{
  "n_layer": 9,
  "d_model": 320,
  "n_head": 5,
  "n_kv_head": 5,
  "head_dim": 64,
  "d_mlp": 1280,
  "vocab_size": 2048,
  "activation": "squared_relu",
  "norm": "rmsnorm",
  "norm_place": "pre",
  "norm_eps": 1e-06,
  "positions": "rope",
  "rope_base": 10000.0,
  "rope_fraction": 0.5,
  "qk_norm": true,
  "attn_scale": 0.157,
  "bias": "none",
  "tie_embeddings": false,
  "parallel_block": false,
  "extras": ["some layers without attention", "local attention windows", "shifted keys", "value residuals", "hashed n-gram embeddings", "learned residual scales", "skips across layers"],
  "init": "normal",
  "init_std_qkv": 0.023,
  "init_std_o": 0.0,
  "init_std_up": 0.023,
  "init_std_down": 0.0,
  "optimizer": "muon",
  "lr": 0.00491,
  "lr_mult_o": 1.48,
  "lr_mult_up": 1.05,
  "lr_mult_down": 1.5,
  "beta1": 0.95,
  "lr_head": 0.00622,
  "grad_clip": 1.0,
  "warmup_steps": 0,
  "schedule": "wsd",
  "decay_fraction": 0.38,
  "decay_shape": "linear",
  "final_lr_fraction": 0.0,
  "batch_tokens": [16384, 32768, 65536],
  "seq_len": 256,
  "doc_mask": true,
  "train_tokens": 267500000,
  "steps": 7818,
  "dataset": "wikipedia_en"
}
Each number is 500 + 50 x the weight over the matrix's rms, rounded and kept within 0 to 999. Layers, rows and columns count from 0. Numbers have three digits each.

# k: layer 4 attention key, 320x320, rms 0.0821, rows 87-127, columns 256-319
# q: layer 4 attention query, 320x320, rms 0.0825, rows 88-127, columns 256-319
# v: layer 4 attention value, 320x320, rms 0.0905, rows 64-69, columns 256-319
# o: layer 4 attention output (transposed), 320x320, rms 0.126, rows 64-69, columns 256-319
k87:467517450501445453532478430428495474547521462521521439455579482472530505438467558464400552532557490496509482381459527531530518509516477476362513540547527524545548511423476414472566577493508523
q88:494603464485516523554422471542597522539527597518498547514453474445509526445498512463568492526524519547482589489476576468516522539451528502495502578471446542517433465515457486504469485539543511
k88:531473453454479485525509454576481482464520388477479471431482564493547426538522534505475478481413581465557489462571487497519493474503485533518525536559438477543547498537472479501416535448521406
q89:476489466541541535438416576449563491474468475518480518463442458481485519540395503432490487429440482394438537530472419542467564477538466570473476467457634419432525540467492499484544610503528393
k89:477507565447480415563508414564490561462484492500486482536533466483527526519500462599519583461501566513570473459541510514496499536544576441517597430454461460554455564537488549478532464532401589
q90:528545505454571377467574608385480484560452480435512504496470509497512458619397559545460473463494383480495492492528454485468524521512511499471494452526545550482492492500476546441441528428512480
k90:460535516528519549548417490500451503468502487532537487511563544469535567473546456531452546564465502484522464510557578480478495387563488468489567486378528512478569532498552438499553566464499588
q91:461561527490543542491518556504554471500497538444582510486452442392493524504496411460495481422554587420493471490540470520443514509519480476514578473506498533508413500525538482467497494513525528
k91:537428484545432505561461552456466494533427455457471525492515486538540526542550525554599491496452516504495534539498495505511450543483563464441447551498524551492542504450506500612416525440537453
q92:478428502554567536477522466512454447511496452499493523519488513541483573472531505501465469478531424388488465518429430494472530460481501493528439539590486553479450493470492552525532403455593474
k92:563467495435549555510433493434533478495532534466463462516435496454521474488489443510524549443406506588576566467503582460505499440553458490523532496451454475484496502576490421530463589549489619
q93:590573440431451475442560563571521514557436496500539491493481469465542522496462355529603457558463528526526491461549493453511493566518476574374467543471544494458501534459520582473510391537414465
k93:489402548450512491468481422595520441443542452437512473436489526483458485441588502465502524519540452435493485414467546510461560503524508599546415407555527464463532481507481488471530540512522486
q94:523476531509448547487493532495496487564435443469530496597462441550506518340513410461587491538523515478494528574537564465528491432483520588495468528512565460475465556493460497588495491525555560
k94:512494450388539409531545516506498449498490540534567583422491509531399621484477419426579536459512560553536489445587493450492455518481498466488512612498514473517458492486558468408454465495474454
q95:452473533533397431546532493519487536521480530426474553454515488557499441507528446558493457482467496461544551552572496623515507473501516435486519460404479512440556527487566448537499480495479532
k95:474504576425479472508487443484415508537500518616535513575516545568505506532510502508437539454567515562457426576475498571461532595552476534547540524476568561523569517492551518506485495562459575
q96:494541415477538529473508520521414537444431493572510513495490462480418435533528452501557456520441495446493438543514531469583439371499449510540473587535402558536497501481526569535507530506508471
k96:549444554511527519543412519507455528543512487475505538518559448414577507509518504521500563457493499478625504488446539570497543532546488482467497517489474462478505466538409572495470446409470511
q97:421526485522487523457512461468508457501415541442469453512460499468537547552384450492511517533524506492408403490493499446514539474473491466473443552496465494521414456484544461506541488614511569
k97:532404542491466542453479463434509514438560504499571491506403451536469505492517434455542552532513516412460426517555535485567472494504464541479398484556572407551433510547535554582554451485440463
q98:444537497431466506501503620503481483547477573493496559480507525529518465402483504534494479531447479556448540485590358462536376448468566528393486439520469553493498503521526502511414425492594611
k98:503510552500471437437559512470520441469478501520428603558468531433538580443429427563498498412528479553522568513518554416520498529491519523511525559389545543412573468411518503605491516529519522
q99:523609452426460438530529558463455450476486486452520478487460517553533561454510572533465488514438498530521519516461496476575460523556479510537491483505559484472523506453494499427599543474541485
k99:474479405543575466483521513522556574549505529504525580497459518446511417547465451548463501446579574447482517422554498562503525476506556578523538426464455442472503483428494492415501524538530539
q100:494482474545590571495553516495538454513424473496460486461401490464470524542543524498547577523495505407483528502576517509485454565525490499470450511519464466506591495485496476471515490488469552
k100:510445499572463524463415493495533509505525560477456406503518502516593458513465533484436442576500411507418406455426474550534566518527466462545535555510497514516510365511520459451563579532523437
q101:467418474470499576526560499456501514532485485592507517514542537449509520529551439534560469560425485468489510521564553501410508476503582627510490552544480506432518497442507460466559474549452516
k101:480459517497511480430458570490533507454555526559479472413470484546602534383497481482447486481515536445535454536509509451503534536509530542549510488477487472525491506413529451476415495582447452
q102:548475440479488493446434526524515478534482472564459531476560496482441577466508476485539516497537547514496489553496492484511483583545529605380452507517465533476507481494510487401456517500498526
k102:430517417551510504517552464523371528447521483498538452597453472493537487499427511486464402481495505467470456510489449486542470463500553496506524490486485433475511466480452502482493453570425504
q103:496501504498469467487512600516550481468440493507486566516500482484524555539469511567447504541533555472521438583506488609483464407514481555452452536598535536403502387516536586486477476458545498
k103:532521493486591499486569522467458481471574526431456471538588420515505483569474498525543567514453396458498453515414535526455510457483399532388547532499467496594503548484514457565495550480613539
q104:546556527519492506527512578455562437469493576587510499533469398552529524383543470580569447486533457517478553500459541493488470475537495488502506521463421464477439504470470479524524457500556448
k104:516518573508575507532487503488496515511527521447517458473562549496404529463462482479450511476462549482483485439446512451452434484547534558496535562517458547492496467475526555516368525572488441
q105:474532571494486523583501481540465479436491465578559428494505507524534521508443594442500483481476500494492554421569442467461530508466482490499452383502471542440492515495474482499461494471551537
k105:412572499506497486564483437427596461492459572508458513530480531611507464439530415567445564427540509446471510508458509528469561491492504487524517448408468535494493410416541541484548649512423494
q106:507534462489535449468524494536490467486518461506452519554552508426513575547425419513464490506501435519473566461575510504470469560495505583473466521548497518582481479481557589412507508546496581
k106:480476435463511539471454494506508457462538481529470560491494504483488509424517515452528490590498529382520409512450555512545465494474505477521487451529494478568502505563562416526571486516570413
q107:470423563442481487481508553451597558561468535434578513495515590589527558513550538473475573471522438469510508549581506471494569440488461433493485489530517432468535562423462503531411528454583469
k107:521539526483570456531449421461431478551446465403530489456405488417454487580549447566536491524559506507511498387380465499493477452530526524533459411522529471542539560497542427471547536570447629
q108:480514455448484463608508496439405487496501552562499575485548454491557514523486567515559570491480495477496464528459447528507475400505428500468448506583487472479424576521510456488554476465554524
k108:463572450585560453586474505451374554498511533571513472495512486499514493477499463586372402491477485473592477514506527472353476504439502516547618504628530492531596498470541547561506576558494506
q109:466540516518522491489453504460457457468441450476558531495523471561490459531477496500509529500471603413550464523522466542462426474494561478542450552518505543505505494541444538508633509498569512
k109:552497470514532579642391493517434633489481487493477474549482464488577424547524582473519551474519519469523542535559493530512478507461515418555478559504487491503453546497505505590436554577479558
q110:549521467497502525451545488459463556509457383510460460578502542490433502555425409511440493528459487499417483472462611443425537455610530579412518497476506509543558527454450489476529472537511542
k110:525495534561518473472498564502517330556581553545501470469504426548502522506530643510511504608570488481480552547503563498457498621516478448425427513569498436489464480524534523486470464571482425
q111:543467472571539535546464494488484444516506478442561426466410543552430533561565546464493569547578468526456579553422503528469521534390515551504539441528551445592469506465526463542560510472466472
k111:490557478431561469403473461433493523521427494416577573575518498549490404585509485482526543473467573511530475534560501525488514561446461551501512500502481537441380475555465559472556537516491467
q112:477522433446486532483524578463456504515419337510494470498421489510502537413514389489537519471446511494446498518578499449517563473521561547486474526565487464468513515469465463463552552510484495
k112:557553476533367522498426480424525560466537521500462529496427506518563550508480455484560477455474531467524457505492472468473502513494501460505540432447533573462452561463515575463502475521395410
q113:586439537451433555462456440488503424459502600476543566505450543499492459489575519483518464478455397535530454533530495512499485501525565464460459522555447526476479474573518435463506561476472541
k113:512509515553588405509589506487566537499482522453453566481506616389482389477514563582556457576466513562480441501510440406546442488546539484451494583477476479592477507429520462584545483510564486
q114:454564534447500502554502569567554488518487524549481477563446471497485400413502562408387473452511474495509505544504515528514412428447441424450531557488523495502500433539504543620502470547544428
k114:487466533459514541527493437490442578456527425428534529443609500487467578421588501583549484525447455590531533444518562406475596551535515531515493434570417482474465537617480527483448530524440566
q115:539469508493440584472515563545519502449434434511511469446437533441486437540455524496509456507464590552525505488390497498573468512517507476531464514472469504450525502536517489468429495428525511
k115:532545455497545407509593495432428521518550518602455520508558508506505529517484519537563424496469545512524514598517522508434500436434491553431465495520564558520539500482471462539602560465483509
q116:520500629514523577520513471470549531459544479598524553532524418557496456441595491517513563561501438442516442501424508476491502496466566489527470487497477513412473505486625536466537471479582493
k116:442484464518536466590464476571569423480409493515515554421546524539495465390533446531542497455468522518529559426422564550483510464533454568541506469421477594523535513474588402485455535418539570
q117:546501451503537508564444497526455455460509571570464459558573484490523517521493506533549464513526513556481435563478482535429510454529515491451448500425450517528454510472546563463591569483481505
k117:431512546476450605455572531524435531496553532515470477510602481481438478510434587616567555469453521442484482475510486502521565644423549483489532490509440526488469486555383489552571398485496509
q118:508476490546570526453474522465506521520478491451437528428409530429545505482530447431520493450413527504515472461537506469564542541558478468471563448463572500516498514445547508443426506467510498
k118:586593489415524445482466523474520535552490582469569412423533407446550518497461533473428566466549440442469484535506631561477456478520489554495477476471555455516569528550455413491556473482511484
q119:503604548468498524478446390482452536520477503479512483596498583523511567597504514547480473479483526421609462511470525590481493587536454584550471372522483546458547516504516499442529443492483465
k119:501510464455478542444428610521490564522533486535476443562521482499461559470503522480596536521450522513508392472523430498472482492399524541486482470467476463440480579446475576530498479520497495
q120:477504539453481448511527475522400434621569424517495484470497484554524539541454552485474523508541494435424537483426498508455511518405459533495469511567415540506456459505549466481501471443591525
k120:489564381508551466546465496496508499424477590516517478606424476524435441529474539511497466571503547560546447476479452410544537524596608467514578480376437507516511465544462487514534474523563458
q121:494410437534561530534564517524550527485503545508490503428456516499543429575544575433516504435496466525597554509492550554525469512513513469515576530475517561485583591480487408440511524468471415
k121:483528492524470406567541471486506619473554459523497402583565534463486498620462531477524536527589521403492390600505459519440504483501435485391468444534508491493503507506466544533513538519503511
q122:522568455443514497397522480455480489481559493568499456574483417553483539439508548527536467451510497528475547585587528526426408550520430557494427461580515466489506464558465502494561526575540548
k122:565554472482519440499564458436482554486511543496539336484454517483505459455430526447506571430540457480475428460431570495393426560490432485523478546514535507485537531470569543449569477500477514
q123:522443483513541490502523496477578604437446472439581480487545476396499421516408603538468523525538532496600481474485532547559598442498501376563551463630460482521537611424497436507441545443457525
k123:578490480451565546467551438554498547450466539516425538465484523549527550391540456460556524458553495499505474478456494594619497461554496459525541560504545502509494482566516578567409491462495490
q124:528510481483506486572523432389521567521469570451595512539441482508450451528509556561404585511500424551460468493457447551516518518482448477466554493572514495486570589458413465503519455481523402
k124:495422564484441493404479519506459530475547502492478465515486479534437487506431420467557448492442580529480542579542519468534591496480556470526539595434541489502471524527509491455578463582408500
q125:462548529445548461486561586571526494512550566416517438556505517540454528435426478505512499508502460506520562545494525544544525474523481468489466429556503524479529443464449515526508483484503520
k125:553408507458561442556525447435470532489416521476441504558539505530490431551492419553448403447510493536458540410560508538532504541455508517564509541520487420515543557456562562540457566579468483
q126:488526494456526600462509528496519477495500503503515468507488540455552495528472419465452516517518569470557473445497504513516478505486543397535533499422512471549418475476402484500493544485470497
k126:480519443613509546597451471533517574547537491417477574554490482489441531369553441448536576504475547523578462447487429468591514434572438563499523512482465531562506514489503470437568543476494426
q127:513459491478502583616397519432532472443503485416494555489478553390516529467456462474487540619469499452488540498512501501543484491504435551499455577529477463626528478469539492472434411474565486
k127:460560392601555485483537459596451526441487489530465503501461541496476480462545508472497446488492492542418515522520341458541610504457448487439453554484500467440415576537425553493464539490498443
v64:466594594516537519488474460489506453601489505506490389574433566481533502597402499549541494495566524553400590480543564518507516504515497425405466453536601456522463519530528448393455523435439425
o64:481525484546488481542438498413459444500361486513546522511463504526505430576533497427481563466482551572532409530484493432532430333487423439452383444500546565524532549440527497492437521443465428
v65:537493560389491570452418429557525468384470430495528517544451481449554495592520482551558566547542473563479542496591440555311457462616441623519516452550530507456533634429457357403440485437444476
o65:419466454517467556489516482531439497465487458543383536492431506531512544561459512487496575498442519443514401478447517480461496427525433508354575468572502468468497412415497443483465503543449562
v66:463467528569488504561508539493519504430562491481570494453419514501485524375457458489451489524416571415572491520460434488520533596592488566459514591540567465497466524498415527497576479489433527
o66:550434506502514482490523456498380483528517516549451410479481538571484419496422479552562523524518422450446486507502539502501487479461461558501477527561450528424450455481509484525545427449565499
v67:533471558567522494482457545494470525509585520532440573505493426519479427583496396403583545413505485533608475488498513582538493522479481561496504538548352544482557521551421502588518490492571500
o67:564496492520527434544554560544585519427472571444495549503566426463503552520536468519553530560503504460503452438485544574516500600512572566422510470509486459539545479508513511462589526508412559
v68:486496482494496511522456514407588494471453408597466523506578525486473492493482541552535526442466414510528591473473528508529505568555501437507598452468472540444441526562476539534484575454543527
o68:523645556409434561500477460482544441525464556471474598494547548475501470463399490447428474499562655460495541490531473479537508551456493443387444548513472477519435603514512483385432556456442498
v69:546485500604549601483538617411515460541572647605517506482407473498395591529653462521400459438558542561556512564577507544497495474511484559482546474591550511486424437477410468576457491552583539
o69:588486444469496571398628507500499568565494466531494426490467463495522548462515504466521505503428499524467483477588492560484535510578506497492398498505456455555468389480524523437476484446523495